python train.py --d_model=512 --n_kv_head=2 --d_mlp=1344 --vocab_size=16384 --attn_scale=0.125 --parallel_block=false --init_std_o=0.0 --lr=0.00487 --lr_mult_qkv=0.5 --lr_head=0.0075 --decay_fraction=0.853 --final_lr_fraction=0.1 --batch_tokens=262144
Each number is 200 + 30 x the weight over its row's rms, rounded and kept within 0 to 999. Layers, rows and columns count from 0. The size before them is the row's rms in percent of the matrix's.

# layer 5 MLP gate, 1344x512, rms 0.109, rows 0-108, columns 320-383
105,208,236,245,127,182,227,160,221,173,177,220,179,181,183,236,178,172,216,242,155,168,190,234,162,244,177,209,166,214,261,176,218,183,201,208,194,249,218,165,194,194,155,166,189,206,198,159,212,193,221,214,180,197,245,194,204,224,197,183,208,241,261,184,196
088,246,196,198,183,221,144,187,193,177,174,194,225,188,215,209,195,195,148,176,150,203,239,229,194,152,205,188,196,228,199,234,196,199,176,242,167,155,190,240,226,180,183,170,217,200,178,185,211,200,190,197,228,186,226,209,145,178,171,251,221,184,233,199,226
093,212,173,208,187,173,228,228,168,159,209,183,163,172,232,206,147,198,254,164,244,187,194,156,188,179,227,183,221,232,198,229,215,217,225,144,165,237,216,178,209,164,184,151,156,163,195,184,182,172,187,190,232,231,186,192,180,198,191,241,206,194,187,239,199
093,170,207,241,201,212,253,192,174,184,255,210,230,162,192,208,256,253,168,164,250,174,189,230,182,231,200,204,268,283,201,206,214,239,132,196,204,201,201,196,172,220,198,197,209,234,230,249,181,161,159,186,207,192,187,229,206,234,189,217,213,206,197,182,201
098,166,192,214,173,152,237,197,202,202,163,104,182,181,234,213,213,164,186,190,178,206,206,178,245,183,156,158,212,160,156,224,134,178,229,173,212,198,182,163,198,134,233,157,194,215,246,252,192,191,168,201,184,169,209,183,215,206,213,229,184,219,228,208,213
108,177,188,191,161,144,243,181,201,267,191,211,216,220,240,178,204,215,200,186,213,242,164,184,252,283,202,146,192,159,166,219,178,188,199,160,248,131,200,188,164,192,224,198,214,200,215,198,208,171,267,263,205,211,205,204,218,239,242,210,227,204,220,191,192
099,194,200,190,158,175,225,246,215,212,164,195,161,144,178,217,248,171,223,270,263,180,212,228,195,209,215,163,142,216,177,192,118,215,184,231,180,152,219,181,148,196,239,144,165,199,150,220,170,261,236,163,154,191,236,158,196,226,234,177,214,181,173,189,209
097,189,209,194,203,226,197,191,199,258,245,251,177,192,206,204,173,212,223,169,210,208,213,237,208,183,206,166,157,197,229,202,219,217,171,137,198,197,187,245,191,117,212,188,190,206,244,211,203,179,289,219,152,163,203,200,171,211,269,181,193,205,173,150,219
103,241,230,154,194,180,208,215,202,176,274,206,216,246,192,170,256,219,206,247,175,181,215,228,197,143,184,204,247,205,205,201,137,227,214,249,175,183,181,205,211,178,226,214,166,255,176,213,184,185,185,207,178,238,206,200,218,150,184,251,212,212,194,183,175
105,152,173,264,188,171,181,223,216,174,241,162,215,137,176,197,172,235,211,197,235,229,225,197,216,188,190,176,249,209,203,246,259,215,212,161,178,211,229,170,188,187,218,253,210,212,191,146,224,187,134,220,208,207,235,160,215,214,163,162,193,202,199,188,204
094,197,193,265,201,174,178,178,165,199,246,177,176,177,155,229,216,220,150,206,145,205,234,202,194,143,203,173,192,231,165,235,196,199,230,185,217,247,139,194,203,193,248,244,186,182,162,197,291,193,207,217,202,138,214,175,204,187,198,180,206,188,164,203,261
097,151,189,193,232,188,195,194,243,156,218,194,214,232,196,172,222,154,188,200,166,148,229,172,259,207,180,230,202,167,194,219,191,163,183,234,242,151,192,223,198,155,205,218,183,215,207,195,207,201,261,216,208,219,210,216,189,174,176,221,199,208,220,234,176
096,192,174,200,225,190,176,191,199,188,157,259,158,216,166,172,186,200,201,207,194,195,199,200,214,194,194,197,200,162,241,219,229,214,262,169,233,223,202,199,183,174,184,247,215,196,233,177,220,174,221,236,164,243,215,203,197,197,187,189,177,198,217,188,239
099,185,211,198,255,223,179,221,172,203,183,200,161,211,205,211,200,179,160,208,165,201,217,266,270,275,188,184,181,165,238,227,181,210,187,195,263,165,177,204,208,173,231,243,164,197,214,238,174,261,203,161,242,241,260,235,199,244,239,213,160,211,227,233,226
099,235,191,145,165,216,179,164,174,154,184,154,187,210,207,175,208,166,227,231,226,170,191,129,239,172,208,158,203,150,211,193,203,192,199,185,209,241,170,174,179,204,190,200,212,186,175,199,201,211,260,258,238,193,223,197,201,163,266,217,175,194,233,192,210
100,196,193,139,214,274,181,189,174,243,248,234,213,174,223,240,200,164,214,241,180,192,212,212,167,235,197,182,161,166,187,165,193,177,215,189,225,156,245,209,195,231,206,225,218,210,158,232,171,219,217,207,235,223,208,225,183,199,198,222,175,170,168,220,198
105,225,187,196,156,207,208,220,239,210,206,234,209,231,242,162,191,218,232,253,247,173,158,233,169,146,176,242,237,235,163,194,170,210,213,163,241,195,188,141,182,228,219,149,214,209,233,202,184,174,164,179,189,186,255,200,201,174,258,220,178,220,171,190,209
098,213,188,185,230,185,212,178,272,182,204,190,169,205,220,167,216,193,140,202,220,195,261,209,188,207,176,194,259,189,184,176,202,213,221,211,208,197,224,183,204,217,204,212,216,235,213,132,209,188,186,242,206,175,228,179,179,194,205,180,199,199,161,225,192
102,132,203,218,192,162,167,165,140,202,225,187,217,236,208,199,263,177,225,176,192,208,204,165,217,193,229,254,258,245,172,236,206,114,221,249,147,215,206,212,146,206,177,218,212,188,225,177,195,190,233,233,200,208,196,215,217,192,252,188,247,189,160,179,201
099,240,168,257,189,233,223,253,126,233,137,156,172,199,211,183,133,198,183,219,180,159,202,232,167,218,135,142,187,203,254,214,154,183,174,220,280,193,276,208,192,260,229,196,179,156,190,177,186,213,210,267,151,255,208,200,170,203,182,273,247,226,224,207,200
092,198,197,206,207,197,193,171,237,209,147,186,191,179,227,216,151,234,188,177,276,251,193,238,238,120,241,209,192,258,229,214,188,197,176,215,175,173,226,220,213,185,227,147,209,214,182,257,224,248,229,186,170,217,173,212,183,177,228,180,214,202,167,243,205
097,218,228,180,201,199,183,247,225,224,212,166,189,216,219,226,200,255,140,199,190,192,209,164,171,189,204,187,172,238,216,183,187,219,211,245,226,223,173,219,174,148,207,197,177,225,180,176,232,215,194,187,178,176,148,147,231,205,237,182,96,158,159,176,242
098,218,136,191,237,180,206,152,187,145,190,237,159,200,209,193,225,203,165,207,213,204,188,236,210,226,188,168,214,227,203,151,162,193,190,204,207,214,181,164,260,198,203,193,173,225,230,230,215,242,256,220,160,201,189,226,141,244,213,168,190,177,216,185,188
096,249,205,147,215,209,210,191,244,239,219,244,205,189,186,203,187,210,192,148,210,150,233,192,170,192,214,222,217,191,197,165,177,191,210,200,184,192,167,262,211,230,223,158,192,216,212,221,219,227,217,202,150,156,234,196,206,212,193,221,173,205,201,219,200
094,246,200,198,186,224,206,206,245,161,145,249,178,161,180,200,228,232,244,158,145,221,176,195,172,216,214,180,184,183,212,168,192,214,226,140,258,183,237,246,182,164,216,180,223,234,234,208,209,136,182,214,174,210,187,208,234,196,196,152,182,188,195,240,304
097,165,247,209,185,178,181,211,210,177,178,184,177,178,211,199,260,216,178,218,233,193,218,241,218,175,241,243,217,222,187,181,216,176,154,192,274,150,173,192,192,214,217,178,192,260,167,245,225,205,198,176,171,197,252,184,178,177,210,183,180,201,202,148,161
088,257,229,181,253,190,166,168,257,174,203,185,202,233,189,204,248,181,187,196,180,185,134,213,212,264,226,258,229,216,189,226,204,165,178,219,250,204,258,262,169,192,244,211,153,152,230,152,226,250,169,190,174,235,235,208,195,169,184,187,217,230,257,188,180
094,206,188,183,215,197,205,230,192,207,177,206,169,232,165,194,200,185,192,237,244,196,199,204,249,168,232,170,163,213,193,245,186,206,173,234,228,175,217,255,190,141,255,253,215,307,178,123,155,218,211,197,137,202,205,204,239,186,196,179,215,216,252,171,253
101,187,245,209,214,208,220,167,156,224,216,261,199,208,203,180,192,177,214,196,156,156,216,227,200,172,195,137,190,208,165,185,200,192,222,116,261,186,214,198,223,175,216,220,188,139,215,172,192,209,171,217,222,173,190,234,206,186,151,158,177,163,189,235,166
104,212,218,181,203,177,195,231,182,230,206,242,231,182,188,178,207,202,198,202,216,207,168,253,180,238,228,196,239,232,170,234,224,267,165,203,196,241,174,212,272,206,153,201,179,217,162,217,224,212,249,173,167,135,148,218,205,243,203,227,151,184,223,210,211
092,209,140,222,147,180,229,201,199,190,226,163,159,193,189,211,182,205,192,227,195,235,172,153,193,195,222,213,220,182,212,231,217,168,212,227,177,189,221,160,161,193,214,165,171,251,230,176,170,158,182,240,215,198,226,228,227,220,139,224,167,149,262,200,172
098,144,177,222,184,243,231,179,216,237,139,184,182,183,161,237,209,221,215,222,197,206,217,210,207,243,187,185,196,278,201,190,242,160,227,141,282,174,169,263,201,173,151,171,223,168,214,182,165,199,110,218,189,154,209,176,214,234,237,245,240,164,267,170,142
103,214,183,224,188,233,228,162,188,218,204,165,212,232,209,231,197,211,222,200,145,192,215,211,156,254,221,188,223,260,163,232,185,274,204,138,185,232,165,225,255,248,177,188,227,231,213,195,185,190,173,185,200,160,219,199,153,199,198,175,169,213,201,249,260
103,198,170,225,188,141,143,188,192,225,206,180,217,233,178,216,150,216,173,147,217,165,222,174,211,193,196,133,151,150,195,174,124,205,140,220,261,218,189,191,168,167,194,212,236,189,216,241,181,163,176,172,172,184,175,215,216,190,188,169,220,265,155,191,221
091,209,135,225,131,163,156,241,205,186,165,186,211,169,237,165,233,204,213,213,164,239,222,195,189,165,197,205,223,234,162,230,176,189,212,225,157,175,214,270,172,179,231,146,241,218,238,199,179,209,181,185,217,232,158,187,191,220,165,217,222,188,209,178,153
096,197,185,221,215,174,177,224,241,216,190,172,190,248,172,202,152,205,176,172,211,213,226,228,190,229,179,185,181,196,228,218,177,149,236,202,167,177,234,264,168,205,164,217,253,162,210,250,198,171,250,225,226,218,239,189,194,221,284,194,200,133,252,186,225
100,189,162,167,191,208,172,169,184,229,184,234,192,186,192,226,148,211,230,206,206,223,146,175,179,227,186,193,250,210,225,214,268,200,242,262,262,167,218,179,186,179,170,196,189,159,192,156,193,250,220,196,187,172,183,207,225,206,198,248,247,184,164,193,245
096,175,244,227,176,171,200,136,204,230,176,210,196,206,171,190,189,156,177,206,169,197,226,200,257,206,187,207,172,241,218,195,239,151,216,179,203,205,184,173,192,216,238,202,199,188,157,201,151,169,249,208,212,170,201,219,250,172,213,241,186,231,221,174,176
093,214,222,198,199,251,195,189,223,175,161,177,185,164,189,157,215,171,206,201,182,188,268,202,234,241,209,227,224,234,173,168,228,213,275,214,242,209,230,186,243,202,160,185,171,234,186,183,235,194,143,198,192,218,223,171,163,142,224,217,245,163,165,180,194
098,243,175,200,209,217,203,192,179,248,205,260,181,202,210,168,262,177,215,169,210,218,195,193,215,255,253,233,237,199,199,210,180,210,170,216,221,248,196,172,232,205,204,178,180,254,174,213,222,200,177,229,209,190,199,189,142,183,250,227,295,235,193,189,230
095,170,202,198,221,191,197,185,225,233,174,163,159,225,217,207,170,244,219,240,183,159,142,185,146,214,223,169,177,176,222,177,189,264,177,203,138,198,175,214,185,217,254,179,196,207,159,177,158,183,219,212,210,196,171,205,267,252,215,172,152,135,212,203,223
104,210,188,206,116,184,198,239,253,189,193,225,147,189,190,197,221,169,216,186,170,197,175,157,236,254,158,191,212,219,204,165,139,254,184,205,222,212,200,189,207,168,222,131,176,179,197,220,187,209,176,211,217,215,160,194,196,175,220,222,179,202,208,235,200
101,184,219,181,215,218,221,219,218,175,179,219,219,195,246,173,206,256,123,186,157,231,254,232,213,220,225,241,290,190,180,188,197,187,226,225,207,225,213,214,181,222,217,218,200,223,218,156,241,188,178,179,204,193,175,194,206,198,178,180,250,258,158,183,177
101,248,174,217,162,223,184,179,240,173,206,188,164,184,209,152,175,164,193,211,243,231,161,256,166,190,235,159,168,142,195,201,233,226,225,158,156,270,233,163,221,198,195,189,128,178,160,215,183,230,257,209,189,164,206,143,159,199,175,268,172,196,240,136,223
096,216,210,196,215,174,237,238,170,193,229,167,224,188,269,242,206,141,278,221,229,254,223,210,194,186,168,240,198,233,246,224,179,172,225,233,186,206,178,155,210,216,232,174,222,237,171,214,220,230,168,181,188,144,193,220,198,179,206,213,197,216,199,235,192
096,186,155,171,161,194,227,224,217,202,174,224,221,221,207,141,219,162,186,198,197,212,205,202,181,185,172,181,189,203,227,178,211,164,209,251,204,189,213,170,220,236,204,188,205,237,211,205,176,180,193,178,166,235,209,212,233,212,227,215,160,209,212,124,164
104,209,198,268,206,161,183,191,179,211,198,204,229,231,250,214,172,240,142,193,245,198,208,190,112,220,233,208,225,179,193,214,270,225,208,253,244,196,232,167,209,201,190,229,225,158,183,179,209,221,158,202,260,237,227,247,218,234,216,154,190,210,176,232,240
106,229,223,233,183,190,167,208,198,204,180,199,208,171,209,221,241,192,187,209,172,200,201,185,265,231,173,217,117,221,183,175,196,134,166,200,187,178,216,227,202,171,212,172,218,179,182,220,234,239,192,166,202,258,264,213,232,256,198,101,160,206,190,240,185
110,218,224,220,216,197,252,209,183,227,193,179,183,218,196,163,200,196,215,184,208,194,180,200,249,210,202,223,216,198,230,204,210,179,207,214,254,138,141,181,189,284,191,205,231,176,214,159,210,206,173,211,177,223,254,165,204,166,218,219,221,212,222,226,245
103,235,236,202,209,220,192,200,157,213,199,197,201,254,197,163,187,201,199,260,193,215,145,195,204,204,167,212,251,197,187,209,199,125,159,203,198,186,201,226,197,266,250,188,213,163,207,212,219,216,210,205,150,282,180,184,233,276,149,205,185,211,179,169,196
097,129,198,179,234,223,223,134,241,196,139,171,212,212,187,199,212,221,214,186,183,189,192,215,171,160,188,177,208,197,163,208,218,193,218,240,242,227,198,187,250,223,203,220,171,206,216,173,204,207,213,164,212,215,152,203,186,174,220,218,206,206,204,203,212
096,147,167,220,235,138,216,197,200,224,153,176,143,145,228,189,235,194,222,236,218,204,220,228,260,199,173,207,169,220,219,170,222,178,186,191,182,217,178,205,197,157,207,187,203,184,220,240,210,219,159,150,225,164,160,213,175,134,219,241,148,191,222,176,246
101,161,130,239,269,229,214,200,220,216,231,199,156,187,235,210,173,162,204,113,165,161,274,216,193,206,182,214,232,156,187,193,158,138,197,226,182,191,174,233,201,198,155,165,197,191,171,148,135,227,233,239,221,140,186,225,182,207,203,196,209,220,216,240,245
091,190,229,141,165,215,192,204,188,209,223,148,216,201,183,184,181,167,173,174,198,187,235,198,196,193,228,222,213,175,162,176,221,243,244,194,260,210,198,206,216,192,167,188,198,161,174,244,206,168,210,213,201,254,184,206,181,173,161,235,209,185,203,131,207
098,167,172,233,156,263,212,169,184,256,184,228,195,249,226,202,222,239,231,186,205,268,220,171,263,194,204,209,214,233,255,174,205,220,238,212,183,169,206,163,180,219,167,148,246,224,200,184,178,238,211,196,182,206,210,180,214,190,227,200,209,126,218,164,162
103,230,189,143,226,185,159,183,196,180,182,204,145,278,180,205,226,216,192,206,159,241,153,194,186,241,223,174,244,206,231,162,204,189,217,168,245,213,245,223,170,207,218,235,203,249,193,166,183,175,188,254,186,139,185,240,201,159,162,189,209,218,200,216,150
096,195,174,158,182,239,174,146,175,196,147,195,178,239,176,193,194,208,204,164,199,192,199,195,150,188,136,163,195,212,128,174,155,199,181,216,227,185,238,187,195,247,228,215,219,239,144,187,175,261,192,177,189,197,139,203,182,134,195,186,215,229,187,154,192
101,170,225,186,190,163,245,154,211,221,189,204,209,177,202,149,226,204,184,187,200,237,158,248,200,213,209,185,236,195,199,233,216,219,127,206,187,221,172,241,228,209,139,193,183,208,189,271,222,207,226,259,181,168,193,219,219,156,147,206,152,211,164,224,192
090,196,212,243,195,190,192,184,196,228,213,230,158,187,150,225,176,240,186,245,193,213,265,139,168,231,218,190,263,184,166,196,191,191,215,126,171,203,195,208,212,195,233,204,157,182,152,199,162,198,185,196,211,174,196,180,209,253,153,235,199,224,235,199,205
096,216,245,218,217,231,152,143,229,137,199,193,193,205,182,238,188,198,194,272,220,258,172,240,170,175,224,203,230,202,192,156,170,178,225,181,187,194,158,228,191,145,202,199,165,226,178,212,243,177,205,186,190,232,185,208,193,223,190,224,167,164,208,163,222
086,183,210,218,155,182,179,134,203,162,198,204,225,137,182,215,213,223,195,215,189,199,188,167,195,222,224,194,175,149,143,236,212,230,232,225,209,167,233,240,170,187,252,175,196,197,186,213,236,164,197,213,226,243,165,199,178,165,214,158,226,223,205,219,202
095,230,113,136,204,195,243,141,175,168,185,224,224,248,172,181,217,200,177,177,189,216,224,225,240,229,173,193,195,209,143,183,184,196,183,235,172,235,157,235,183,221,187,157,204,216,206,186,177,169,212,239,210,177,177,147,198,234,126,132,210,143,180,196,218
101,182,192,229,217,201,197,202,210,199,152,194,120,163,230,238,177,181,242,255,166,160,205,196,223,186,222,169,231,180,236,158,195,165,151,192,233,248,235,259,201,201,222,236,176,238,189,159,209,180,167,172,179,204,196,177,180,260,158,220,189,198,244,174,243
091,199,200,204,201,257,206,149,159,218,178,227,183,194,153,211,207,189,211,147,221,204,144,195,237,225,204,198,174,214,223,159,187,201,193,192,199,239,203,166,169,258,171,160,223,209,200,220,209,229,234,206,259,185,197,183,173,181,184,196,254,235,202,186,224
093,222,209,207,183,197,185,193,215,144,158,175,208,212,224,216,193,240,245,189,164,269,224,185,183,200,203,170,218,207,123,160,180,113,172,236,219,221,197,162,187,181,267,180,219,195,188,200,212,141,201,198,174,140,219,154,212,203,214,236,178,159,195,255,188
095,175,224,185,176,203,155,192,159,242,228,234,205,160,231,211,209,175,182,264,221,197,143,222,246,181,219,251,143,212,190,205,215,218,243,210,162,174,205,188,150,180,219,212,201,189,172,237,251,178,197,213,172,257,198,223,223,191,197,219,235,217,235,191,179
099,194,211,268,226,186,197,131,175,179,165,162,178,195,265,241,226,186,214,243,161,184,226,217,234,184,237,212,144,206,204,258,191,221,177,142,191,211,150,171,191,171,205,157,216,230,224,196,176,176,214,183,243,184,245,154,201,166,203,203,202,146,227,146,181
103,231,192,179,227,261,173,118,176,164,247,187,226,204,193,143,158,233,212,257,127,219,210,231,242,165,161,259,187,246,172,203,236,226,165,158,162,151,168,254,165,205,196,243,234,191,197,204,237,215,252,198,203,246,168,194,220,219,223,227,193,208,151,209,274
094,227,189,183,216,203,154,200,180,224,238,200,192,172,246,181,168,211,223,176,210,207,169,191,299,250,225,188,181,220,197,212,203,177,230,168,163,207,242,192,169,177,213,177,225,198,239,195,148,207,216,257,215,163,214,211,191,166,218,212,163,224,240,152,193
096,200,185,191,235,219,217,189,207,207,215,196,191,169,225,223,195,229,157,212,175,245,194,211,153,220,203,234,247,239,249,227,179,205,242,225,247,204,206,179,163,200,228,172,205,266,168,222,185,222,125,237,193,237,192,234,208,234,261,193,197,239,225,173,202
098,209,202,183,211,189,195,159,196,144,176,187,196,177,131,176,180,222,221,179,239,218,199,174,221,291,227,195,207,201,185,213,211,173,195,202,206,250,235,209,198,174,180,225,207,207,223,227,196,202,175,175,189,233,207,216,191,166,267,197,184,183,216,172,234
097,209,233,185,225,143,264,209,152,210,197,251,203,168,216,293,185,184,211,176,223,183,236,257,248,247,182,170,193,226,201,196,180,220,174,200,172,203,196,198,209,230,225,179,239,226,193,215,241,183,137,158,224,174,214,226,163,196,179,217,126,196,210,168,237
097,151,205,181,216,297,209,194,186,192,195,174,192,173,132,188,200,181,170,126,228,225,197,187,229,206,188,173,214,212,189,188,163,205,213,192,203,191,186,188,253,173,214,185,199,221,203,183,206,182,277,164,156,198,151,153,186,217,131,213,219,221,216,208,168
098,219,222,198,152,240,176,205,234,164,207,218,229,211,190,202,211,136,183,233,177,196,192,234,173,196,191,220,216,178,250,195,245,212,161,241,229,255,256,153,206,233,194,224,271,160,194,210,198,189,193,178,192,179,245,226,195,230,176,200,202,178,207,184,184
095,245,185,177,222,209,185,167,169,202,173,230,201,167,187,186,143,201,190,177,194,192,234,176,214,198,227,210,148,167,231,270,225,202,213,240,273,235,194,195,237,158,158,221,183,209,211,192,220,190,165,175,206,198,135,168,240,196,236,221,152,157,163,231,199
101,178,214,216,189,217,194,188,189,180,236,202,205,170,169,172,183,237,185,197,231,203,201,168,232,223,231,170,168,254,231,244,238,218,196,177,184,196,235,161,248,237,161,182,144,195,198,224,190,153,209,224,231,170,240,226,243,212,237,210,200,184,196,204,206
099,192,228,190,187,249,172,183,205,203,148,163,229,199,223,198,234,220,167,184,185,248,181,210,248,172,194,219,224,159,152,186,138,204,210,242,225,200,182,181,192,226,203,167,149,261,225,195,203,183,168,186,188,133,125,214,200,236,167,185,200,200,211,153,171
093,146,222,180,187,168,201,244,173,213,184,199,221,198,192,192,241,171,226,212,197,202,252,211,219,231,224,164,210,215,140,198,238,220,210,176,207,182,149,192,191,228,213,192,195,238,175,162,214,261,218,160,188,217,251,237,155,163,200,177,151,226,209,280,231
097,200,221,205,207,141,209,219,192,213,262,162,229,199,249,211,187,198,162,228,167,191,207,286,173,164,203,218,203,209,168,226,179,196,182,215,159,236,142,227,166,274,187,240,155,212,186,194,194,202,166,253,188,167,167,199,173,224,177,249,211,268,200,159,236
087,172,184,232,138,144,188,206,164,171,231,210,250,188,134,155,178,232,217,200,170,232,181,184,155,245,219,188,232,229,234,197,170,153,264,171,216,178,225,166,205,192,199,248,198,261,172,236,240,183,198,216,174,211,243,203,251,213,196,222,162,169,216,200,143
104,236,188,192,209,216,206,185,223,195,242,241,227,227,265,180,151,237,181,247,207,161,234,173,200,216,215,223,201,209,238,203,230,176,207,220,219,215,207,170,260,206,195,228,140,205,153,169,150,266,172,201,168,192,193,191,219,206,179,178,210,217,172,167,239
094,199,208,160,139,204,190,240,248,254,210,172,240,212,180,213,207,147,155,169,185,186,161,143,284,241,176,225,207,173,219,193,232,187,196,214,231,166,160,187,198,182,167,253,148,192,213,198,214,204,183,206,248,188,193,173,202,220,198,230,116,195,169,166,155
101,156,173,197,187,169,197,223,191,160,165,221,179,234,219,175,171,224,211,216,190,177,155,210,214,142,245,174,191,215,222,178,154,149,185,253,192,224,206,191,192,215,201,160,203,174,174,181,186,228,223,198,199,152,251,179,218,230,227,241,162,260,243,247,203
101,261,139,202,192,171,224,232,200,155,181,153,188,182,201,202,140,198,174,193,227,167,166,216,196,218,186,226,219,190,250,211,195,215,231,224,157,188,167,249,230,196,209,222,183,180,181,217,187,170,227,241,179,238,195,203,207,236,181,185,212,191,200,168,210
106,174,230,225,207,201,168,193,234,234,180,189,214,182,184,193,165,154,212,190,220,193,216,166,183,244,163,243,222,242,188,160,198,212,176,224,199,196,165,158,229,204,229,178,234,218,197,205,213,214,214,195,252,183,232,154,177,180,202,180,225,207,163,182,217
090,162,191,199,232,133,171,205,243,239,197,186,192,179,170,204,220,224,195,229,194,230,197,162,205,213,167,198,168,190,201,193,189,235,148,208,225,187,206,193,173,248,203,214,235,117,206,204,235,231,157,163,235,232,175,224,216,201,194,188,157,258,168,177,214
098,176,190,185,213,247,180,154,216,219,192,208,219,220,204,234,214,206,242,212,198,234,212,239,242,188,188,223,183,134,214,257,220,216,171,203,207,201,263,250,225,172,175,178,170,135,226,208,184,200,190,196,153,231,217,213,164,203,163,232,195,235,241,246,190
090,226,154,243,188,162,216,230,167,181,189,216,195,192,185,223,170,219,165,223,178,255,180,255,181,258,140,223,174,228,172,218,261,208,194,275,196,185,205,238,199,217,216,243,211,185,214,149,203,202,195,208,269,214,211,200,157,207,159,273,159,192,165,179,246
092,202,243,211,205,175,241,198,198,168,233,177,190,194,181,228,191,223,181,183,213,187,205,201,184,246,179,175,214,162,191,120,198,246,291,162,249,222,220,136,161,192,214,198,223,165,199,232,205,233,151,187,201,229,172,212,198,158,159,183,166,166,266,249,198
096,228,237,221,187,202,170,147,180,217,214,182,248,252,131,237,208,257,142,246,180,180,210,176,229,243,234,209,247,182,172,195,197,195,172,158,169,276,170,220,201,202,182,195,167,189,210,200,205,190,189,214,157,152,129,154,220,186,159,185,199,193,200,199,260
091,197,201,205,181,218,154,217,225,225,185,201,221,192,171,252,224,169,217,236,273,197,193,179,182,259,212,183,174,245,191,216,179,170,213,176,201,184,186,226,191,249,178,186,211,158,187,182,194,162,202,236,222,217,195,257,172,213,227,171,169,155,207,166,130
094,167,185,203,224,205,194,207,231,212,271,233,257,181,195,200,190,189,189,232,182,188,231,168,160,241,221,178,220,216,203,224,218,169,177,224,220,195,209,169,199,215,260,221,207,182,171,235,223,197,211,186,186,200,223,167,189,206,197,129,244,221,168,130,226
084,134,196,212,215,169,229,213,171,249,243,182,182,171,205,202,221,258,205,211,220,222,169,228,190,189,139,179,236,196,185,221,214,202,164,151,157,192,232,170,158,213,169,199,170,204,192,198,242,199,247,208,182,198,187,120,251,245,189,183,216,191,237,253,218
095,184,203,196,182,191,228,189,190,142,184,227,190,160,189,236,186,180,162,141,156,196,228,217,146,194,134,187,171,202,245,253,218,203,213,214,195,253,189,189,214,189,253,255,194,195,236,183,155,206,222,173,207,201,186,213,176,193,200,203,151,150,159,137,202
094,241,248,198,211,235,169,213,207,183,229,193,157,226,209,177,185,239,164,182,148,170,145,210,201,246,151,126,233,199,230,184,207,208,223,155,142,269,172,202,203,202,196,129,164,197,170,225,228,179,170,221,160,207,159,173,209,222,230,202,168,143,169,221,228
103,191,217,196,225,154,186,288,195,172,168,235,198,219,215,233,156,172,140,205,213,191,184,158,181,229,259,197,189,198,258,224,223,283,208,194,221,184,237,158,190,217,224,186,235,178,168,195,228,181,218,197,186,207,202,210,221,211,201,177,196,226,207,231,163
093,197,205,216,174,198,200,205,213,154,238,177,220,234,181,176,154,213,192,159,216,160,206,264,174,219,178,230,261,181,207,200,155,159,184,226,247,173,205,228,197,187,221,159,209,213,220,193,230,169,185,149,207,206,253,237,215,150,226,151,128,146,190,145,191
096,199,212,181,204,197,219,234,180,157,199,202,177,183,154,181,145,252,219,209,178,176,161,206,193,222,221,176,228,175,240,205,205,247,196,182,190,171,187,313,157,163,213,198,250,192,185,136,186,156,246,166,169,232,242,186,192,207,197,159,176,172,196,156,253
112,175,207,196,255,191,170,231,152,235,221,227,192,185,193,235,214,176,222,166,193,172,148,221,139,181,194,192,167,209,209,270,261,191,200,141,208,172,245,177,178,159,254,249,207,208,211,212,227,173,191,181,174,195,215,186,240,220,176,182,107,245,209,166,156
097,217,214,145,222,208,169,228,219,146,231,189,207,181,159,197,170,169,201,252,204,231,172,206,150,185,172,199,158,185,181,230,186,177,234,105,187,207,181,213,255,172,208,170,173,196,197,172,223,222,173,203,238,210,188,231,235,252,245,215,184,230,139,188,185
103,187,195,183,183,202,243,181,193,181,213,225,211,181,191,223,235,225,192,210,215,194,185,207,191,217,241,254,243,184,146,235,262,199,215,195,205,172,212,241,160,246,222,182,213,180,204,176,198,220,257,170,273,195,244,171,176,206,176,220,179,249,168,273,207
093,243,194,238,177,225,208,148,212,173,202,142,228,220,193,211,192,218,217,211,180,214,147,223,197,237,131,195,183,192,187,172,220,218,213,182,171,144,230,198,194,173,158,167,216,190,236,202,205,253,260,165,186,157,154,181,199,161,170,207,185,240,170,184,134
113,192,145,221,205,194,250,191,218,185,238,215,186,198,213,247,205,237,150,202,146,257,173,162,246,191,231,184,220,160,187,184,228,199,220,207,200,211,255,208,192,220,198,219,224,197,248,159,217,166,202,222,152,239,186,179,222,208,207,161,180,212,204,217,218
091,238,204,234,214,219,255,190,215,211,258,173,167,217,220,275,211,208,218,167,173,149,202,123,196,202,225,170,227,232,216,149,131,156,224,206,188,222,209,216,123,195,159,154,184,169,199,123,179,202,170,159,242,213,241,168,234,177,184,206,194,219,250,190,190
104,205,201,176,208,200,233,185,154,171,227,254,194,247,196,182,221,188,175,217,215,194,194,209,177,220,207,213,207,230,192,187,236,132,224,238,198,183,241,195,195,183,188,177,164,193,186,208,228,225,250,220,206,210,226,229,134,192,215,201,158,188,251,233,231
100,164,233,212,186,235,166,223,252,207,188,226,189,180,237,265,162,214,147,210,213,163,194,233,196,192,284,188,217,220,219,212,243,202,193,238,164,257,225,190,161,182,186,179,259,220,233,228,207,228,172,201,202,196,194,239,149,143,247,187,122,194,192,219,185
099,185,178,222,198,208,228,241,228,216,228,185,199,256,156,228,210,255,190,207,189,186,268,158,157,219,158,177,177,175,138,230,177,194,202,163,224,256,154,193,219,222,177,209,181,222,181,210,215,180,170,235,185,196,213,176,151,205,173,237,184,154,232,191,199
104,200,199,200,166,188,215,171,180,178,201,190,197,198,183,207,214,185,201,207,241,162,188,213,230,213,189,175,175,253,202,203,215,244,228,166,245,203,185,204,241,230,192,164,244,219,276,241,215,214,236,182,226,210,147,171,174,145,176,173,194,180,177,241,244
100,208,195,221,207,227,171,173,201,189,203,192,188,193,222,225,221,169,201,188,171,292,157,189,196,222,184,207,216,191,158,226,242,238,211,225,179,215,229,230,199,195,204,193,201,221,197,208,240,211,179,215,188,240,178,260,215,240,195,195,201,231,237,195,187